Weights of a small transformer language model: 8 layers, 1.51M parameters.
Each number is 128 + 32 x the weight over its row's rms, rounded and kept within 0 to 255. Layers, rows and columns count from 0. Numbers have three digits each. The size before them is the row's rms in percent of the matrix's.

# q: layer 4 attention query, 96x64, rms 0.151, rows 0-31, columns 0-63
# k: layer 4 attention key, 96x64, rms 0.157, rows 0-31, columns 0-63
# v: layer 4 attention value, 96x64, rms 0.153, rows 0-14, columns 0-63
# o: layer 4 attention output (transposed), 96x64, rms 0.149, rows 0-13, columns 0-63
q0 124:182094116086146122140138106077138157155113131153124158202082081125089128082144130111060139113155116154118145067127150122123111093191091128121128121151160129155238125156120131113084113094107100
k0 113:127188142178037080121091134129119152153125099094126141110130156134130102090145093132102160116139112127088095150078142077134104141218152148110068142142151080116097159121063147143156072116132114
q1 093:133055196087091146155116146072123116113114178127126135125082139112196174087117130170140140083092141145131141099069136176116141160151115096180163119080099169118087115137160114151132179163094148
k1 113:171157129137097099124155124093158140086145138136115089154093123122114093031186088089083154132127109167149122103126156070076116103176047157106145145170156154120134078132071137133146112101114135
q2 102:118080123089129099138128131099113105140093149080146153190047079083145165098112125146111174130105162168118143086121149155185095152157086135081134142133094133164136153157077132145109207104077148
k2 097:176147163163077085161166171139161186103142093122187103129058085157127125080087082146116116127118092148039134099116082142088143127171113152145123169171113098116125147140155130141147107113145161
q3 112:092144159136137189121080150140090103059095125137078148078183148120140145106121158116153093125071129093169155120178162087131103120107166037134155128117100143088114087084182130158131123148143108
k3 125:116113116113189111162169099127154117117082123100108107165136120095137154086132113120129159108096108162146188161149123151117160099030106147116175125159076210126099091098105136115091185078126163
q4 089:150169169085149169062104158104163078122098149147114115142142173102162147135151154126135152145087147065122079176133156100166084071109191103165139130068134177107127124142153125114117149141194104
k4 101:132105104162210121146100093145172162130156141072153119179107092152093086145111098114137135193112148148133151089130111123108109134084089062114177108074113116167102106131149116156049170139112162
q5 090:064096145207078141070115146146139156073129148140159078044146131166124133103097092120190075122168117109128104152126119131114133161129147152163112144133077115088091093153097114137182097119108117
k5 102:212140165123090134105156165121100101137136094171139181097120110102109140142122176095141145162146106120133103094119121104198141073127171083217095132130165128143056114155182115123116165151121113
q6 082:086095087216073122075088116156125155115164146108157136130124086151094140120115061140134081117159105107138109144149155135081139137152098108148118112171109078078083109168085099149157095089070127
k6 086:145169105142081103138081146069123132150115143161108142128115126085065190113120147112158164119060135119103127144119115119207151158202159137162132113136120161101124130144117199121155191071154097
q7 089:117095113135120081142108112139081150168142167116170169151114126140072101129071101102073112092206114141116185084129109144136148189145090171092151100133149037147157102138119128131156116164094129
k7 082:119130114117090146090128164135087071120159095141140118154186176135092155134087137181174112100101121097094105113154147106200158183171170138114076126117138116104159131138086111149168072109182069
q8 104:115120132147106106115129039165096102143099125101131102099126122116120077091144100148142150156193159147168140125132101184091133189165127202156118158153143060190148126135128072107162135122094085
k8 098:085118147090123100101171183134118120130116090114157146117145140169162148131111125163154143124168075099098101157129158120121123162142149096178072161107096116146176142150120124135180012123134049
q9 097:213127133106121156120157140105108152144155142143175154145082146111102145165162150083075153139108131188156142102108094079182153066192117170096121154124119160166143200163114138109110138154166149
k9 121:134161122145091129104071176143125109120183167070181074133177154100078143128168187112092130158123123174155138129117121143105093127157057137113187149120131148151076114101173175163119103122111169
q10 093:169180155075156096156139143149143176120107142122108088065119167148136136141195126133190104169088149108129149124130139136103089101153178107188063103098153199121109168108170152106088133135145148
k10 099:072136134114104124135097109128182175117123155079174152124000137134153116125179168099127154134158092172150133158158113142114092099093108169115129155135159139135126139118121170086162121183089142
q11 096:053153092179146161145104152154114105184097049095090095101133103162124104098140142156179123150128164101139109133140133140134162146210130119123175115143134105111177141139117103119179080054110115
k11 107:125111103098091086155127138213091137126123149130137145134160105134153149139158087130114154105079096118150107187122124137084194142151149105168129207104106088066077197143082117131116081116109107
q12 082:086132059192135117110086104107084083131143079103095113203104133136147103074090092152108159088156128098121129142153098158144163140115059128118144138155168079155157081178117114112125110093120084
k12 100:151121180118123121129127105098127121116081078133129137147156122097108137095059032156122126141119115102146136144132109119160187186137180062206096154118104129125116104117113082134128117051145086
q13 083:155077147130134101142127080166138149100193145156158136171162128167060141159078079076085072125186095132108129077122113122128089127118084131105126099101155104129152096156101122147091182155178160
k13 086:139159140132186146052133215117108112124155072156085106166091088193104075127074144123122144079158122124131125141118142100172149105125168127151081163138119119157074147174111133115144176138159110
q14 085:129176106101168152133078105079159151131142171102081139180078134078124123149118129064161105196082123137139179176151151109166159171097142091080146119104108133080120141100173134111090175125105122
k14 108:172128101174092162150159146123141100086090126140079146130175106131114064160113083130148113171103121158132123153111084124061083128113050161123119107089106132101049147109068137096101164158136142
q15 095:115106136084170156133140155137183104143082096142113129122150135178194080126123174148126116165047144093127053125182166102177120135154145094136132123091134186097137168104120161144185141108163144
k15 086:155101107179139118096146146144112153127192122126149120125130040157137145104188115061124170114108104075114093124156109131105132099159136133156158140126113068125120168149172060218113163154119121
q16 099:127154125153188114115081131160180128081163125095108135130149129129074171096188128137131151111114217157132118086106118133136085104138153099150154099183111165142101144184119123123047093090139078
k16 098:082122098148168146148091135123165116117127168112139095147126124120108098101134126144122029132070155150205110138140128148177160125130091132096180117173127209125080080092151118090099150088099156
q17 109:119102145158076144149176149117098134142210119122112191189143089109103145114051112116130131107105152089132132172076121129096144159117137181072097104124088067165129145130164161157100141181128110
k17 116:167185181095095167166160155093124123156099157192130124080213150134114084106084088141142084164096116106100154109173138139172180158152143096150115088102177105120087120109127144105126120108154113
q18 099:110126120118099189118166178084135145119068040182155097136101138159160073169129104163149131130084126129127121134113142126190176172087111117113119127108104164109167178081192130134159123096118114
k18 115:113111174127062111118123124082098154190079152156143181137172079107150150121159044158083141129164125078120121137115143110088105147135162145134132148166185094082123142120057097145112081109109122
q19 085:099146139091147158101152073118107099102172061086056138134128142171129128141171119192088115133161118123180187143130091143135120116129106147097134095130180074118184085161089118085104104082151123
k19 092:078166146101166119074118085128094177126119197136157136113121092106134192130114095115101178121079131130164143143085124127104168135111144097201184197111098104082097095155141150144138089091146127
q20 105:144195159073142106141156169132185091133106098106112114128138107180158102152127162128172126135067127094137053077175104134122080099122163102106158120086112128135073184092159109118070153127124107
k20 076:122112092149104160139127142085135204140100086062155092146108114204142031090157093159131198124164110094166093148112130102155142098125087147142141158146122122144162160135103124137141075138126153
q21 074:121152080094091085080161131156089137101053164097140145119154117091126166098118140098124196135152112168142114198119109112124177114125132111126165218148098059177111116168122099143133137127150132
k21 117:160157158166098158074156100118036094146153126124159156141174176151102155101090121159123163113110088097112105142129116146181138144181148090174085140161114127154175107157087161190135080113109122
q22 107:097137121139131151164113135106180133152102181153116162112120135109115180088115093131133088151160121127096084114123091127141160135186139116121134150080138094048094138160122190051152133227149145
k22 112:182079060104081127184143205132137124098102091169161163129121126070136113130142095101117164108136067115139039108117095131150151131107101081138110124167134140110144143133196140142152143168107118
q23 114:131128121147131178179172085134187112129104111147094134118143116118146114099145140138137127138131113128135169156061151177066202067114128180156122130175058132133118110097165066162148189108152150
k23 115:151190112067117093126157165136119151106130153165099209129169128178117108092135143154144116097183111124080158188046173110094079108120087117112143141096117173140173134120109139148113096113128092
q24 101:117138139085098103153173121134107135132132101135184124152048166190120123139128170168171157144167153097142092081143119170127155157103126170122107080094106131165087160108106112187186184137116071
k24 096:125160109120114111100112156134075172182125121107126174095070093133129084108083130212117143139158104109098111171118150047167118100127084128159132114158127092124183108103096165106148049119130109
q25 102:094097203078092168144094141131164149154147113140126142139153114188097178195150093104122054118115136181108120145096117125125140092126159108081108039161100127123097151157126158164143140134170118
k25 101:129117120118140153108110110157081130125220185135143143080119090108137144175161116112126082142111147175089104144084178133160151111123169075131149063112133157161095161146160186076086177108142143
q26 101:171087098109180123078135202161090096110117120168087121123124160152147133121140188100144171097173073070181098183116149166097114101134139121143131162125136103169161117152151125151084094121131068
k26 101:096151116184100107100189104106108165091093132176144050123098199147143168112125160100141146150170160156157175136159157078117116150172136104179095139110162112126112054123121100133138122104098088
q27 112:043110151135111187117122144106135107141171104176147112149128093131102150184130096126089146093118116145162100096106199158138111117137130161088199121109146063129161151084124120121116139053063133
k27 099:149121101138121154173150122164164167103135198138140115123150119108126199168152114170068114173108148070189184099117153127108172149143120123131167128169138140125107156160146188157116167122207154
q28 107:135159110054163125146095074156144115188139208082079125106119061075109129157141137115132121094158146080129124161188148111077113157146105147114132122121117131076142122105149126146146105116050098
k28 105:132128087149127063158188079176146122096214155125113121121110125208105095139114150110150065143134107156169080144167106159100085118107092140106156089127118130127100156101134124164163171183143121
q29 119:105108122100177100102136134121136126210157154127092161140140139165135099119078199123161169128148168131168124162142203111110131133105151075126064139110093106087102072099133148083081080119114162
k29 113:146171146118148148122197093160153187115068162154104153104123135174145068126137106109148170120118149158148150092179129119099182146116157179163071103093131130096183114168090138123179138097074114
q30 103:150153122091162107149128115152098124139075088144156112124146160123111136119161145062118098102138143067136130109118047146123140027090150119130179111111171118186132141130140091118164039140133099
k30 090:084133086166119119141118111200074115132133101143141093141113132159157140091166152073197164130144122109125138137077139166114143139156129146132120122109083089163136132122192075096163101069042166
q31 095:143144121115146135083130155116154128168098134140138133139129107081123132090086121090071137157124191078113105078112184100173140139195141188167119157099113133163197075133138109124147151062096181
k31 101:149140119180124109145168161158196104130169149060123100125177105164110155116112209086111086085087112084129191106130113164139117093131133121142094134161118160130064085145137133164140140141153187
v0 093:180138135120092190133120188162098141102120148106214189132163073110107108153153086162137139132118143173124070151140139136128117124115141064090150179124169157106143184143112174149129091142139081
o0 087:180091161148106137115077117104141143157158145137132105172109201097111135112151162166122148095127172067101161133152144070100119097185081159167106176149094131107129070145100137132052117113085147
v1 107:079095158153154116143119115132126125197137110117131142172157160160159143109096157197079133144071116123162132149065229142149114159119171142133100139108103138097107131098124072065132151079147130
o1 102:180122099156122114147110109123125132114092143156108148105153121155134081112153100060213148125090106176127179121136128144143106153150067071099185128099104118127104140100116159135166189219123156
v2 095:071106044132148129135120150157141095025125072080170114137103153124119136126157108113107072154100100149128108108122125146182151118155105158080111069149124125163140102126090187126111158178115130
o2 092:188107222161114151125159150159102141142126131142166172144132171105133106142102125114132156112174160097143162076105119117161139172108140151102143180089121144123156139120218103101083110064165171
v3 096:101138151160142144133126149117192149084115160155121114128153125144124114052106131129049140118135177137142114131083152073121098130146100192190089154126038172102135124154142129172172100140165162
o3 076:151156162111144118211158099155095197135136171071081132082111130170089082127099109070142163093126119206122130115131101128138151093166129135147144123133149166106133156092085186126168131129079126
v4 113:168140074152099137133179151157092149138153050183155171121109182109107087146114155164135153090119107142140097087129173121181107109088143126123059115098128080131167158170173140137140115152086080
o4 113:116159086141127168108136147110179145135113111144098141199142157176130090124160148158114177102019127121130114110125140168137103124081084175167142139078105166083118069095174097100103144129136146
v5 108:156091139133076134200157140131162042137158097084156073088088106153137115138155142111142134162135156154094099101174102194097093140123168087132151129136152179160083160140133120166189121131128149
o5 097:112116127190119213181103146148103086131124045123168098127135166145142122148185139168160148141115151141091133176136114121120189125174130150132136111134134085204203137127125087097112144133131103
v6 108:082148162169153133187110079128107210097104112113151093129185106158133103144142098128105133152104102099105168176133148066147136132092147136095105052102098075105094148139107132125208112127120149
o6 115:125066167121100157165165119146167147093084146134074186092116110080173168111145133147128135153108121187172092151124185174089135087182116121151168125138126164142147170149118112140175196132138164
v7 115:149107116091109116116178138116166181109132114129171129097149090104153151086148142112144121139199124133150079143106131138115172153125069085137103035109076176092101094181088096118111087107086095
o7 123:148077173171197139117084055156153170088099129142143076058157154151129117200084145131112075115100146122111131114121127120114133057099120169103108130164106160105177140116154138116167125118097130
v8 109:069116132106118110109121114108137066074117126106166107113126163067176156156151123138105109102122186109118136112151111209150099107093118203130094089166122136122080070137077146060135119096125117
o8 102:150128107155167097138182072159112115093108130123139113113115143109114052143048130152181093137152136129125127136106040132101157109110142146102134176060075114113161155105169061147160097135139133
v9 115:088155119128099082174094094095210130109145123139047024173153107129167129146141120129119108118113110115138124117090155145091136108137136174197130109142119151147111139097063130119133159099075139
o9 106:136206157120150145117193148120197100130103132133131186102119164169122134097145172086116067132190156165157174185132095125120135140114153160114077069107156099159132166139124132148186120132111132
v10 100:141175131144158094124065137133157154116155112158148097187143198114135156124059097113176082146155134072118151096117086126094193106127134116078066140108148095101121121103172111145100131144166072
o10 102:078096128068117111090131151160165115173100170151174145082152114205147113166145137125125142149158096065153068100145094179119093090110096096126152153093106097136086065081136128153125092135133139
v11 116:152174115113091174137103154115144103155142158109157209120155138088153173181103165120059163124145097129120136151136095106122063100115139123110165132200152049104177110115126124127102072099116130
o11 118:120119126075229134119078094136090120106136145154101116177136115115116098099104075164134130144099107059148083145146112084098110148124076148201158111141133131132088198163112113156145134095137087
v12 105:085133128178099128075133065121114114159122104087168106113126150087161142100141052154119146136138153167134132086094157123142065042116146180101130116157116146093136149146050158085117122152125169
o12 101:176141128125132105147075093141131103095117150099112140189152122106108125098099128065118115109159172159124082108143087132079168123130081160119080133054111115155128111171192101046134149081117087
v13 111:140109158085086174178152176166113136120132108123154144103135138135102124113170142129185099112159154103086070138149102112067098083142135069138108096102141128184196112107193187167137128091157133
o13 081:114074159117150174098139082146130092125134106091121072088112086134092161119149160186080172099129153120125159157131117120207102141110089160142146157136138145119203082161095112116054124087113111
v14 109:102145147090147113104116106142100092120168122160096095182201164196131160146124169100163123136137140040108122136123116129080116105092105118086146109145105086161105124099046077147106101089099119